From a checkpoint of a small transformer trained on Wikipedia.
Size: 4 heads of 32, MLP 512 squared ReLU, 2.3M parameters.
Architecture: LayerNorm after residual sums in early layers and before blocks in later ones, no biases in attention or MLP.
Training: a variant of Adam for these matrices, 93M tokens, 11299 steps.
Each number is 200 + 30 x the weight over its row's rms, rounded and kept within 0 to 999. Layers, rows and columns count from 0. The size before them is the row's rms in percent of the matrix's.

# layer 6 attention value, 128x128, rms 0.0819, rows 56-78, columns 64-127
085,214,146,258,222,196,187,215,202,162,217,252,224,165,198,158,161,195,219,208,187,230,160,220,220,187,173,152,178,124,168,209,233,188,190,235,134,186,205,191,170,214,206,157,142,203,175,191,153,193,205,253,251,213,215,187,129,181,135,220,180,178,209,153,216
098,251,190,190,204,211,208,156,195,162,318,145,190,214,187,174,212,190,204,164,219,182,189,234,170,216,205,176,216,255,209,235,182,221,172,157,234,198,223,194,256,192,198,211,200,180,168,161,150,174,250,186,218,209,173,213,232,180,204,241,276,206,270,164,221
095,207,217,162,195,198,228,216,180,200,164,234,233,195,208,250,150,232,226,203,192,266,243,208,270,201,193,217,195,242,188,190,171,147,265,171,207,191,196,149,210,210,246,247,201,190,193,208,233,185,185,176,239,174,211,202,194,174,182,192,161,136,162,187,201
090,209,206,179,240,205,232,204,242,207,247,272,154,195,243,161,205,187,183,181,149,233,238,194,217,160,198,188,189,235,185,193,211,195,164,185,166,168,186,199,244,229,200,138,228,222,204,173,258,163,140,181,222,227,197,184,226,226,176,187,181,195,195,203,213
084,244,194,191,202,169,193,201,237,219,264,219,139,204,178,212,177,237,219,164,224,206,220,192,155,176,224,179,176,246,156,200,175,153,176,233,226,192,219,164,172,199,211,226,266,201,133,150,219,218,204,214,208,229,175,210,215,166,233,205,213,220,167,158,217
098,202,157,251,180,210,192,181,224,194,266,202,184,184,210,184,190,191,186,173,145,213,240,164,216,181,206,155,182,213,172,177,245,216,216,220,224,158,181,150,240,219,204,190,194,217,174,196,204,190,198,188,183,289,169,195,212,186,231,279,212,176,130,128,199
093,174,238,230,196,158,201,180,162,197,183,240,174,168,154,255,213,221,208,209,186,249,219,166,242,180,227,241,251,211,198,161,126,171,197,200,171,181,237,190,235,200,175,203,129,175,205,201,201,196,201,248,186,222,211,208,215,226,193,215,197,169,187,208,191
107,229,199,200,216,157,194,181,220,203,183,172,220,190,232,237,182,220,178,197,256,134,171,269,142,261,207,243,157,200,211,243,225,221,187,192,218,158,224,204,193,191,172,219,186,204,255,186,197,196,201,166,180,161,256,165,247,228,206,220,192,222,229,215,165
103,215,159,227,156,168,191,166,181,194,206,182,215,226,166,183,234,235,211,244,217,174,184,154,205,208,209,181,176,210,224,171,214,222,220,209,207,248,212,163,203,202,206,184,216,199,209,234,187,213,244,192,200,301,248,219,208,241,179,168,147,230,188,142,198
085,214,147,195,171,214,311,219,178,210,218,214,223,155,165,223,165,193,177,176,209,192,183,185,193,198,193,215,194,200,197,201,181,207,222,192,178,193,174,243,206,214,151,175,262,199,153,210,215,200,207,188,222,163,236,153,190,228,177,179,204,206,142,225,220
094,212,218,181,197,187,261,174,139,209,182,205,199,221,185,163,241,232,197,168,227,219,195,188,210,165,171,238,214,194,180,187,193,169,225,205,202,164,150,230,167,143,214,202,236,236,193,218,190,228,185,175,181,132,220,225,124,191,208,192,168,199,216,237,190
098,249,190,136,174,168,267,172,202,206,211,175,212,199,176,174,177,219,197,191,231,226,156,202,227,217,205,232,214,186,211,188,229,185,187,192,215,183,201,245,193,215,202,255,195,221,181,197,169,211,200,257,217,155,225,153,205,196,175,207,192,213,201,234,188
090,187,230,199,150,190,172,156,177,216,167,188,193,188,137,172,191,207,212,195,210,179,230,208,233,183,189,168,185,208,249,158,238,259,172,212,162,203,220,173,218,203,239,247,177,187,195,207,224,181,149,204,208,185,214,172,231,170,222,199,224,245,164,152,186
094,170,147,191,201,180,224,119,228,208,227,199,229,218,219,204,182,224,206,208,179,112,185,208,162,214,194,214,168,201,241,179,202,259,187,212,211,234,189,235,215,178,261,192,195,216,190,130,180,181,209,220,207,155,220,193,202,197,140,203,253,195,239,229,229
091,109,211,185,206,169,168,193,211,207,215,256,190,206,222,185,170,208,250,209,208,222,199,209,160,193,201,240,203,166,211,229,195,274,167,187,218,169,179,125,202,188,259,162,136,172,215,141,209,247,214,199,190,179,177,186,215,209,247,231,203,229,222,143,191
103,169,190,172,196,157,184,231,269,206,234,197,161,208,205,229,196,213,210,234,165,213,200,172,149,265,217,269,185,170,220,241,199,238,191,209,243,199,275,150,260,186,177,195,185,155,198,202,172,188,250,199,200,207,129,170,196,229,202,205,222,225,236,210,196
110,228,207,212,242,211,225,195,237,192,177,244,197,213,183,201,233,183,188,135,194,183,216,255,190,165,169,164,243,208,169,215,180,148,223,211,192,171,172,198,191,185,157,197,189,277,169,141,172,201,154,187,227,171,226,195,212,202,179,202,208,154,191,228,208
090,216,163,213,214,128,223,195,155,213,161,202,187,156,260,164,194,227,197,167,239,172,167,144,265,198,192,260,222,168,192,182,223,203,205,184,240,230,241,262,196,198,242,230,211,179,209,154,237,177,173,226,182,196,177,177,187,221,227,197,200,179,202,226,199
093,185,202,201,187,238,204,209,185,200,117,228,195,207,252,194,174,199,199,224,225,227,198,238,208,195,190,175,202,245,187,186,213,215,236,185,177,153,169,160,174,215,181,232,203,231,237,208,196,196,141,194,189,190,247,272,232,225,196,219,137,234,150,172,216
094,180,282,258,201,228,252,140,197,211,214,240,219,199,220,234,139,218,216,166,179,195,233,203,260,198,239,188,162,190,190,248,198,205,221,200,199,194,216,254,221,225,221,152,214,198,181,277,201,201,203,197,101,164,160,225,187,163,198,188,222,250,181,202,205
092,255,173,140,232,199,178,197,130,225,153,229,187,162,231,175,200,213,205,238,266,176,150,254,226,173,187,224,201,217,197,195,208,195,144,180,221,216,179,241,216,204,211,241,178,194,240,195,196,227,201,190,151,205,164,198,230,210,228,216,204,208,168,167,203
097,198,239,175,248,227,189,238,202,182,176,206,218,212,158,155,186,203,203,185,208,169,150,194,204,174,170,153,282,218,211,195,253,168,181,230,172,195,132,158,153,144,190,185,186,220,178,244,213,244,196,153,242,182,187,222,186,211,197,212,218,206,188,220,189
099,200,228,224,142,209,193,153,156,198,190,196,179,225,224,155,152,202,222,125,180,206,234,170,230,171,166,171,145,181,166,169,174,179,192,195,218,218,246,198,217,218,191,206,257,236,202,180,195,209,210,198,163,131,203,168,199,191,229,179,180,170,185,235,229
# layer 6 attention output (transposed), 128x128, rms 0.0481, rows 56-77, columns 64-127
096,190,191,231,198,219,179,214,183,224,165,196,220,195,207,187,181,180,168,175,132,206,192,244,232,206,182,206,200,203,158,202,210,232,201,167,124,200,165,222,202,294,205,185,201,190,189,217,214,167,183,190,208,161,263,264,169,174,172,272,185,195,189,150,186
088,205,204,186,221,202,256,220,200,194,207,162,178,183,213,183,190,230,235,186,236,151,179,243,204,232,226,163,211,212,174,213,173,246,229,150,214,186,169,187,209,197,134,251,174,195,204,238,182,219,235,187,137,204,153,208,196,228,170,192,232,203,145,181,166
101,233,200,161,207,199,203,170,198,188,129,195,168,235,178,202,143,225,230,225,254,168,206,164,187,175,186,226,194,245,278,179,198,212,184,164,233,255,174,158,237,169,165,195,223,193,223,215,209,197,129,158,222,190,219,192,202,211,222,188,198,207,216,242,241
099,234,178,220,246,191,216,235,230,214,239,271,180,144,137,206,176,164,180,206,186,164,194,139,175,140,182,258,169,203,174,169,216,212,196,206,215,209,219,222,229,201,239,217,227,206,181,216,212,161,184,230,234,211,181,249,208,156,221,173,179,211,221,191,194
092,179,207,265,227,168,246,171,251,214,239,181,212,197,193,166,200,206,229,175,132,215,179,152,172,211,212,213,209,218,206,215,178,227,194,198,202,192,224,154,157,266,167,187,258,209,157,204,179,240,191,178,150,199,176,197,173,141,132,181,271,218,157,223,204
085,216,162,194,216,173,199,221,175,173,213,202,194,195,272,148,202,198,206,196,147,256,198,156,204,188,156,220,204,191,201,173,211,235,197,182,289,174,211,177,196,148,202,186,234,194,174,317,209,232,243,167,183,225,175,214,177,241,161,213,225,199,140,233,151
098,195,198,156,145,194,149,186,208,171,220,246,170,196,207,217,202,191,224,240,243,151,139,201,182,201,167,215,219,176,236,220,212,254,193,172,227,221,243,186,218,263,166,217,234,185,265,187,232,199,189,190,175,179,195,133,233,190,225,212,225,206,229,218,216
095,226,204,210,182,114,159,223,193,186,248,176,239,219,203,238,228,269,196,199,243,174,172,232,168,225,263,212,158,184,215,253,176,153,223,204,215,217,198,254,230,225,207,206,183,206,235,179,195,159,217,227,180,147,163,161,235,221,229,183,204,200,177,159,203
112,147,166,228,173,197,161,188,217,203,194,285,224,215,170,253,238,281,221,198,161,210,193,197,193,227,171,209,198,188,201,164,204,190,192,209,205,242,222,131,225,242,186,228,174,257,194,199,200,179,154,221,185,192,225,197,212,227,199,204,229,160,215,158,201
104,216,227,167,224,185,202,191,221,253,231,221,188,185,245,214,172,266,200,200,208,196,171,190,199,277,199,144,214,234,196,219,188,230,164,193,202,154,230,152,228,221,212,184,164,184,206,183,231,213,232,186,153,181,221,214,201,154,189,188,225,230,191,186,202
095,157,185,219,238,170,220,165,171,199,182,202,237,203,214,209,223,207,231,157,202,219,222,227,210,206,161,216,146,157,235,170,242,205,211,240,206,161,223,198,160,211,170,233,235,204,154,191,228,189,160,214,273,184,233,243,215,223,196,227,207,237,213,238,241
120,180,221,230,178,219,229,138,177,174,215,168,231,239,165,263,195,214,196,213,161,187,194,192,231,228,189,184,179,205,204,174,159,210,211,215,253,241,204,151,257,230,162,221,215,182,234,194,185,186,191,227,212,149,246,222,213,187,200,247,213,188,210,197,262
108,221,197,222,206,219,179,201,233,163,230,194,181,205,181,242,228,230,216,223,197,217,201,138,226,172,167,180,149,185,266,168,185,177,181,197,189,232,214,210,229,184,234,221,185,214,192,198,176,168,145,234,188,144,194,194,229,262,223,190,210,224,216,191,242
115,177,202,207,205,195,193,150,182,253,177,183,199,180,229,212,210,217,226,245,218,190,223,203,161,228,245,183,235,219,245,239,237,218,244,195,201,229,199,258,231,200,162,271,210,197,204,231,183,176,200,148,203,204,194,176,179,225,152,205,264,212,138,252,161
108,175,188,225,173,188,218,214,211,153,222,193,207,174,215,169,186,160,210,241,143,213,227,173,207,197,173,237,194,160,206,223,223,209,231,141,201,181,145,238,195,136,248,182,185,160,285,198,201,193,169,152,199,227,205,175,154,230,184,180,207,217,173,206,226
075,171,235,185,189,222,237,206,229,227,225,219,216,175,211,177,164,266,229,222,208,235,172,251,207,210,247,190,232,220,150,213,194,234,218,204,222,154,180,182,202,114,216,224,147,170,266,213,149,193,223,199,168,242,180,173,193,154,214,194,203,185,178,214,108
079,220,165,184,217,191,185,152,204,208,246,185,201,227,236,176,232,131,179,150,198,157,200,198,191,178,184,192,213,176,185,194,214,214,242,182,151,198,217,225,169,311,142,170,272,182,171,172,197,197,240,223,228,169,188,198,208,221,240,192,230,224,216,225,240
108,208,225,206,197,217,188,171,189,182,237,269,196,223,230,260,182,220,208,221,250,202,198,189,205,213,178,188,200,167,216,231,160,125,204,233,205,195,176,185,157,196,179,238,204,185,249,225,215,217,174,169,178,201,200,198,183,180,211,206,233,193,140,231,233
090,222,178,182,213,161,222,195,205,171,163,217,203,201,196,191,173,162,194,215,151,170,195,189,281,222,159,195,136,189,233,186,184,202,177,168,202,239,224,170,228,260,144,155,223,218,181,201,224,191,230,174,183,167,218,225,229,226,237,204,188,188,227,172,270
113,229,160,196,201,239,170,219,170,228,178,178,127,164,177,213,201,195,219,211,197,236,244,199,224,200,234,208,196,262,224,215,240,220,185,248,226,224,138,210,198,166,242,174,186,138,218,194,221,212,134,193,185,196,219,182,204,183,225,210,232,225,221,180,233
117,219,137,222,170,117,183,206,141,162,156,162,197,214,187,200,165,240,209,247,186,205,191,154,211,239,188,194,178,184,280,249,153,201,149,193,174,219,151,240,204,178,135,216,217,203,234,253,155,218,219,218,219,160,207,201,192,259,209,181,214,232,203,217,252
110,231,234,190,201,173,194,198,193,209,233,213,230,184,200,191,225,132,154,190,197,240,159,193,191,186,154,208,189,215,233,185,194,173,219,245,150,217,216,212,168,259,208,207,263,167,249,193,172,178,278,208,213,190,216,187,190,192,197,216,186,236,196,150,206
# layer 6 attention query, 128x128, rms 0.0836, rows 64-95, columns 64-127
097,186,232,193,177,252,203,237,186,203,194,113,222,211,170,221,179,182,219,184,222,161,179,237,210,205,180,169,200,157,156,167,231,256,196,196,195,229,194,222,213,215,202,181,218,188,221,199,225,158,244,189,175,257,205,217,226,229,179,156,152,218,232,218,191
109,172,171,175,159,183,211,184,199,207,218,204,217,192,188,187,159,223,233,230,213,188,151,178,243,211,202,225,160,213,226,131,211,256,171,205,230,196,204,153,190,187,218,225,240,202,207,188,183,172,195,208,199,207,239,227,209,197,210,175,226,206,206,251,207
093,199,238,222,225,219,245,228,168,205,181,165,217,224,134,239,183,209,188,170,238,180,208,201,281,133,143,153,196,193,225,178,201,233,179,216,170,243,188,208,189,214,189,197,202,214,181,190,222,198,157,213,199,271,246,225,232,190,217,181,170,223,161,256,196
124,220,140,198,217,197,189,253,211,200,199,152,248,183,189,206,228,240,210,230,205,162,166,170,192,203,182,244,167,176,279,223,206,234,172,244,252,206,169,266,209,225,265,187,236,205,242,155,191,131,205,220,205,182,264,174,154,199,217,209,162,179,175,165,169
158,189,219,162,213,199,209,171,178,174,174,194,214,202,170,194,169,150,168,203,196,222,230,232,239,154,195,188,177,185,175,178,187,224,222,144,199,176,192,219,160,235,155,192,151,219,119,219,260,263,178,172,197,221,194,183,217,167,185,218,223,210,198,239,267
119,227,203,247,190,232,202,230,135,243,188,188,243,181,206,228,165,200,211,210,228,157,162,165,199,210,224,167,209,239,222,232,247,242,162,275,208,177,236,204,204,171,207,209,203,174,231,195,167,170,236,171,174,242,221,143,153,209,175,191,211,199,192,201,166
097,189,145,193,218,208,139,224,130,184,182,204,219,208,223,171,218,208,200,130,225,234,182,233,229,229,170,193,231,206,192,225,228,201,171,196,188,261,252,229,180,164,161,211,226,174,190,233,178,193,206,194,201,184,205,191,203,242,186,226,266,218,235,218,218
106,191,219,216,186,181,148,188,222,187,216,225,234,171,225,220,152,204,224,156,258,187,199,243,132,220,215,241,236,200,209,242,153,189,212,163,223,268,197,187,212,179,178,281,241,167,210,204,166,177,246,221,230,155,181,173,224,174,150,191,191,233,118,229,207
105,214,189,159,201,198,148,175,214,187,183,235,213,148,208,182,218,159,183,161,213,220,182,191,217,195,217,221,159,198,215,180,207,143,247,227,243,215,182,199,167,218,206,182,246,199,181,160,225,190,200,184,230,184,221,256,152,194,185,189,135,172,183,175,212
108,183,176,180,219,202,184,190,260,206,164,184,216,175,260,221,157,186,205,224,270,195,168,197,240,209,229,273,215,186,167,118,168,254,208,200,195,170,193,187,204,172,195,207,150,175,246,194,185,198,208,221,241,226,206,153,201,245,253,190,217,189,275,195,180
104,193,216,230,229,181,217,213,247,220,201,218,139,180,209,217,192,149,210,174,156,202,201,137,191,152,199,152,167,152,228,151,122,223,180,191,186,241,186,217,259,178,215,153,243,213,178,225,208,213,157,194,194,136,177,248,202,194,220,203,234,169,209,228,204
094,226,193,190,195,149,242,208,166,189,226,232,189,232,196,206,260,161,199,196,148,169,224,166,206,174,97,236,171,204,213,201,208,211,178,218,191,286,279,246,200,221,219,190,215,205,189,164,260,204,192,213,238,211,251,228,218,210,204,185,178,230,197,190,228
091,208,204,170,206,166,228,235,215,150,225,245,227,148,194,219,132,178,173,197,197,214,231,150,190,187,243,240,285,204,185,216,137,207,214,211,226,174,207,193,213,167,249,266,157,183,199,247,167,192,166,227,185,205,198,181,162,184,197,197,153,209,187,200,194
104,256,171,216,200,248,169,191,210,204,211,199,188,157,144,193,150,163,205,187,183,237,180,207,194,260,276,183,195,231,180,200,160,216,223,183,164,148,158,171,208,188,192,212,197,140,224,172,195,239,172,210,170,142,168,168,157,185,209,161,201,209,206,259,194
104,195,235,220,190,191,241,195,180,216,259,171,149,203,177,166,159,178,204,201,201,256,127,174,156,198,230,149,214,188,216,233,198,228,149,181,211,188,154,184,192,194,174,174,226,204,219,185,207,210,235,194,150,172,194,171,188,273,206,197,174,267,229,202,234
116,192,199,214,213,162,195,208,178,211,228,195,185,180,223,204,174,141,184,254,177,201,226,198,235,162,170,163,224,179,199,196,173,209,189,207,230,189,142,237,179,187,177,223,209,174,202,203,173,137,226,253,190,195,230,186,180,210,200,226,198,255,197,228,202
108,192,206,166,175,208,177,191,193,168,260,196,215,184,210,185,159,184,205,187,196,183,254,239,216,189,208,193,210,164,215,172,225,200,248,216,201,184,205,160,211,205,207,246,181,202,194,205,207,165,228,207,240,213,189,179,182,191,285,233,249,160,157,172,199
091,210,233,216,229,209,161,178,216,186,229,168,179,235,227,221,154,233,211,254,223,162,202,254,222,238,261,137,227,207,175,187,181,165,227,222,236,174,212,171,211,169,200,252,228,206,249,174,176,191,259,186,224,174,184,188,213,172,186,194,177,157,196,206,204
106,280,195,153,205,133,270,235,166,206,236,143,137,176,195,178,213,156,214,202,161,244,225,152,203,174,193,227,215,161,231,201,213,209,195,173,220,198,241,210,231,149,215,193,192,232,191,199,222,153,176,221,179,205,216,181,207,228,199,239,252,223,177,220,204
106,216,174,184,208,171,154,176,236,181,238,179,151,198,247,197,239,221,200,175,207,229,213,222,190,215,151,200,198,200,184,124,253,164,177,201,192,256,179,216,206,177,157,212,206,243,222,176,196,181,200,222,224,146,270,201,194,230,243,254,223,138,185,159,215
104,189,199,195,163,179,214,190,248,234,199,216,165,184,222,199,190,199,219,167,231,214,196,205,212,238,263,174,213,208,136,150,155,217,218,239,166,198,207,152,234,136,184,159,247,204,202,224,190,230,230,206,221,167,170,217,255,234,201,232,150,185,261,198,176
087,188,288,268,224,229,217,203,190,223,124,227,212,171,181,205,206,178,189,208,167,214,196,247,197,173,134,203,194,195,228,194,203,212,183,181,212,241,213,221,169,204,169,159,180,199,163,178,219,169,202,171,186,188,244,232,187,181,222,180,231,197,158,234,186
110,148,183,139,156,240,216,177,183,240,210,194,197,223,229,194,165,200,189,217,261,218,211,141,226,230,257,198,266,223,173,171,171,214,225,235,195,156,211,199,202,188,218,216,183,165,218,277,140,194,217,152,251,230,186,170,202,203,149,173,197,155,215,202,174
107,175,166,267,258,187,148,167,213,202,196,190,221,173,163,213,175,189,197,166,210,145,178,117,268,165,142,149,187,194,222,183,217,220,226,209,218,202,220,168,203,220,184,166,251,246,167,224,218,163,204,231,227,200,225,228,206,219,203,190,169,195,265,195,221
102,209,214,222,146,206,207,177,232,178,186,153,189,209,231,165,136,179,219,282,200,185,198,233,212,200,274,219,230,163,171,184,149,173,228,193,235,247,204,185,226,195,198,177,194,119,205,202,200,198,228,234,223,180,179,178,158,222,193,189,118,235,165,216,198
110,162,135,166,152,222,232,213,191,205,210,223,220,212,192,191,201,201,204,237,207,257,171,132,175,246,218,208,207,203,271,205,221,282,184,163,233,134,148,201,194,164,234,197,213,184,183,219,207,234,229,212,218,160,177,202,201,236,215,190,290,233,195,173,199
121,236,192,195,162,244,187,181,218,214,217,231,235,194,193,192,178,182,188,238,182,206,196,193,198,188,263,207,181,218,209,207,226,233,170,205,189,183,143,194,168,160,223,222,177,170,207,205,166,230,259,141,153,179,118,167,175,267,204,228,198,218,221,195,185
109,233,202,194,235,184,170,221,251,205,149,176,210,265,267,195,188,264,207,205,261,199,202,202,219,203,185,165,171,208,198,214,168,172,129,176,199,190,182,147,163,178,172,195,218,214,219,234,145,213,232,185,227,175,181,252,227,211,210,237,178,212,233,190,204
105,174,243,232,165,208,221,216,161,184,195,184,210,215,206,185,253,191,171,211,191,217,149,180,176,244,171,235,234,189,222,229,295,170,169,209,196,193,228,211,196,188,224,202,212,169,185,268,137,225,214,174,180,186,180,206,199,217,204,287,200,244,212,237,166
105,173,170,234,228,226,164,167,202,234,188,232,189,224,222,263,232,216,213,165,244,162,217,228,230,160,162,192,175,180,182,156,179,154,136,181,182,218,204,177,196,250,283,190,244,209,233,180,246,155,202,134,207,179,211,184,273,224,188,168,197,167,195,203,246
110,224,162,162,152,193,212,190,209,186,199,228,184,250,239,161,262,232,203,217,215,144,204,195,194,199,150,229,172,230,187,205,181,153,226,211,219,195,177,189,190,214,159,222,195,202,178,196,206,153,181,226,243,226,214,276,177,133,153,218,170,172,227,175,203
119,184,251,197,158,174,192,214,194,221,198,161,177,198,177,167,154,227,219,225,150,212,195,241,231,186,253,178,183,159,204,121,192,183,264,194,180,136,196,183,245,211,204,197,201,152,198,170,232,210,244,212,218,275,144,231,204,257,197,145,165,208,240,176,202
# layer 6 attention key, 128x128, rms 0.0848, rows 64-95, columns 64-127
091,213,243,219,247,195,128,241,200,199,140,223,161,209,191,235,201,205,192,200,237,216,198,187,174,191,216,205,197,243,173,191,163,211,212,199,187,161,178,213,160,213,177,232,200,263,198,181,176,209,178,212,259,195,231,201,198,179,235,211,239,200,216,195,203
116,241,175,168,184,188,131,175,160,163,176,156,151,188,229,201,229,158,210,202,172,290,222,217,218,215,232,186,235,172,132,156,217,162,248,174,215,129,248,203,205,215,191,204,158,204,208,238,209,221,216,165,219,248,111,196,215,201,216,232,228,176,256,182,236
084,166,168,211,199,199,134,195,225,172,202,197,145,135,192,188,122,188,185,158,165,244,236,195,179,185,269,197,215,159,238,160,231,180,207,182,219,159,186,145,197,162,170,216,157,175,175,293,195,239,205,147,221,166,188,209,190,239,187,233,233,257,215,195,234
147,211,197,219,200,207,268,251,204,207,255,213,235,231,192,224,191,197,230,207,146,168,160,196,168,250,175,223,148,211,213,222,208,199,174,226,229,237,191,238,257,153,195,210,199,133,209,233,141,187,242,209,166,180,223,215,194,221,208,186,168,192,202,236,172
088,176,205,201,184,219,225,242,187,161,150,150,223,195,253,228,185,197,143,194,139,172,205,193,149,193,229,205,228,228,209,248,200,260,175,174,225,246,240,143,192,217,222,206,165,141,193,235,219,219,231,159,221,196,236,154,205,195,148,231,188,225,219,187,169
163,188,197,208,160,219,236,255,214,259,205,197,202,196,204,221,205,213,245,215,182,183,176,165,187,238,189,223,172,240,249,187,222,208,179,257,195,200,200,200,261,169,203,207,202,151,252,255,136,188,247,230,160,200,217,202,159,235,218,182,183,192,217,215,142
103,232,289,208,141,141,194,205,215,229,207,170,199,187,165,241,214,156,212,195,199,166,207,150,177,215,180,193,145,206,168,219,197,234,181,225,186,192,172,168,240,195,204,230,173,179,165,177,212,228,211,221,158,222,227,232,151,181,183,212,187,194,136,198,210
101,170,237,181,182,183,202,187,223,209,175,208,244,187,176,206,245,215,174,180,230,229,236,189,192,200,201,174,205,235,159,214,225,230,186,209,171,219,197,179,235,206,216,206,273,177,225,169,212,162,173,172,208,167,231,247,251,206,160,213,116,214,208,206,198
099,246,211,174,190,232,263,222,164,171,220,169,244,221,252,212,209,248,221,170,226,167,245,199,224,228,171,222,246,210,189,268,195,208,234,192,177,225,181,227,242,196,239,228,238,129,204,246,200,237,228,182,235,176,173,141,221,235,160,179,195,212,162,163,189
108,217,242,211,112,209,197,183,196,163,236,232,197,211,170,223,222,210,207,228,157,175,158,214,192,226,162,178,251,241,250,249,226,196,171,249,262,248,200,230,167,153,163,199,208,191,206,262,230,223,209,130,190,194,186,206,200,231,182,239,183,218,170,197,185
101,120,172,167,238,182,243,194,206,229,137,229,263,188,211,199,191,244,231,238,180,240,192,260,204,222,193,212,203,169,187,207,181,216,190,175,209,163,128,214,187,196,167,201,183,202,225,224,183,257,204,228,208,236,231,174,165,232,228,254,206,179,220,222,171
095,206,166,142,210,164,234,232,224,167,208,192,226,159,270,181,219,227,192,223,198,193,181,176,225,217,269,233,178,132,173,211,224,199,175,202,216,180,187,144,225,177,225,199,168,200,160,180,202,154,247,149,187,171,147,189,227,258,181,224,211,234,193,180,194
104,220,242,216,187,218,197,170,202,269,135,237,202,188,246,223,236,242,223,164,197,238,182,214,227,215,171,195,194,222,152,191,254,232,212,190,208,200,221,213,188,204,222,192,242,153,225,244,234,174,208,196,254,162,203,202,194,157,214,202,178,204,221,188,216
093,168,199,241,171,217,224,188,157,246,162,201,167,207,211,204,198,231,215,214,135,221,191,215,179,186,123,209,231,218,232,178,180,223,243,216,192,260,247,209,208,198,164,173,222,162,236,191,216,205,198,220,167,260,240,248,180,182,211,196,204,193,166,202,201
104,214,184,201,164,166,194,267,184,174,170,191,226,204,253,253,201,183,232,233,210,218,199,247,183,237,181,194,224,207,217,199,225,200,245,194,152,212,181,174,166,210,167,240,147,152,214,205,183,204,199,175,249,223,228,216,139,196,157,188,181,176,220,135,162
113,166,206,149,160,210,165,199,210,162,182,211,302,238,211,278,225,247,219,203,198,200,204,218,211,216,176,125,144,188,217,233,241,178,255,228,215,181,244,191,190,216,217,126,234,168,183,230,203,176,186,184,229,207,236,196,157,183,176,217,226,171,243,178,205
104,229,160,170,219,175,229,167,192,216,229,235,168,227,219,188,217,209,137,215,219,221,197,226,216,216,248,178,225,253,136,188,159,198,172,251,155,176,183,250,186,194,202,203,228,234,174,224,196,251,211,240,213,216,182,215,209,226,242,254,151,208,206,178,203
082,107,145,218,201,194,178,146,256,237,246,243,176,216,187,161,208,227,185,241,200,168,247,202,223,121,170,229,207,197,196,182,186,176,185,159,170,196,235,191,189,230,211,176,197,188,235,183,223,207,150,212,210,207,202,202,249,250,209,224,145,182,196,248,254
098,182,197,149,215,184,186,217,169,250,186,222,188,226,241,250,193,174,208,209,181,174,167,166,208,255,213,188,257,169,186,198,169,258,207,159,189,146,213,201,180,174,226,249,197,160,233,263,193,168,202,179,197,211,186,207,145,208,176,247,184,177,223,182,231
098,204,207,204,213,165,194,244,248,183,205,203,266,224,152,233,178,227,227,180,227,187,145,255,223,213,229,166,193,138,204,249,182,170,267,205,165,207,238,225,196,211,177,196,176,221,195,204,216,170,211,191,179,185,155,244,182,263,172,223,163,247,218,191,244
094,162,213,235,234,192,201,190,214,219,201,218,163,209,164,182,193,162,241,282,209,216,184,215,220,210,160,170,229,152,194,141,203,194,196,201,210,227,178,221,175,207,161,174,187,198,191,155,246,230,174,207,208,228,192,249,230,201,262,158,207,156,183,179,278
097,177,170,108,176,240,130,192,225,185,194,182,212,198,181,220,171,173,233,179,238,206,203,154,154,207,210,193,234,207,200,246,251,212,150,167,213,224,183,210,215,168,243,215,237,208,208,216,165,205,203,187,166,177,255,179,245,249,224,244,195,218,168,217,200
085,158,209,233,232,155,213,194,173,196,190,243,154,202,261,136,226,193,207,200,183,216,151,180,187,220,186,193,195,264,162,205,218,205,200,196,239,205,132,210,251,162,177,186,205,193,149,230,225,228,190,205,188,198,198,209,178,189,229,241,234,172,251,148,216
114,225,198,213,234,196,232,168,225,157,220,138,202,195,227,214,186,227,205,234,159,208,215,249,210,222,196,154,200,165,197,151,211,155,198,190,222,200,159,236,234,150,211,209,184,231,200,218,148,215,169,213,139,214,208,187,147,161,167,179,202,232,146,227,203
098,129,193,209,215,189,214,175,255,253,182,233,241,203,219,208,222,217,172,178,247,207,199,175,290,172,194,208,194,254,207,226,256,176,174,199,209,221,208,237,211,228,181,193,192,186,215,231,225,173,177,163,235,255,209,195,228,153,209,195,142,136,228,220,229
105,234,222,202,207,210,192,188,173,217,200,210,180,197,228,229,164,165,225,173,213,187,176,175,214,232,189,159,171,216,172,194,179,196,198,124,207,258,215,157,192,183,151,223,143,188,229,254,185,229,209,228,207,198,239,173,245,227,176,235,230,178,201,231,175
108,177,206,205,142,171,178,176,227,251,246,162,181,192,233,215,226,199,220,203,230,209,168,204,168,253,149,244,239,230,169,238,188,213,186,223,251,222,200,197,196,226,127,177,190,157,193,246,204,254,218,218,226,232,262,214,200,211,218,205,203,142,176,232,190
110,204,202,256,200,183,241,219,211,203,202,172,213,199,114,200,212,162,208,233,214,201,181,192,186,191,168,193,246,215,195,222,263,195,186,229,243,148,215,208,181,203,188,269,109,197,180,214,163,227,149,236,221,194,205,221,188,203,235,181,180,193,125,185,230
099,241,179,208,206,155,212,196,164,223,245,176,243,202,178,195,238,194,231,237,259,194,132,209,203,220,169,239,191,147,190,219,169,215,251,219,212,205,184,217,205,215,169,190,142,196,192,199,221,189,180,219,205,224,207,205,207,181,181,172,185,214,198,210,221
105,209,199,221,253,235,212,205,229,98,190,193,172,147,190,167,197,180,200,233,240,202,241,226,171,194,243,183,217,164,225,220,205,200,220,206,196,239,149,218,208,243,170,172,251,233,163,186,143,187,200,231,172,223,158,224,161,243,209,149,199,173,197,175,166
099,212,221,235,219,208,265,201,201,200,210,180,208,213,185,209,208,209,214,149,178,146,254,194,235,156,247,200,202,181,227,185,206,187,233,150,228,190,228,181,187,181,266,171,234,231,213,227,169,188,218,199,203,154,182,99,184,189,156,133,216,217,193,200,210
101,217,174,181,205,203,228,174,174,175,215,229,165,242,134,250,168,187,222,225,191,201,202,197,206,177,173,255,205,186,190,169,196,144,226,231,247,200,154,245,183,236,216,183,259,209,203,195,200,213,157,174,186,207,217,158,250,148,228,182,155,157,200,186,215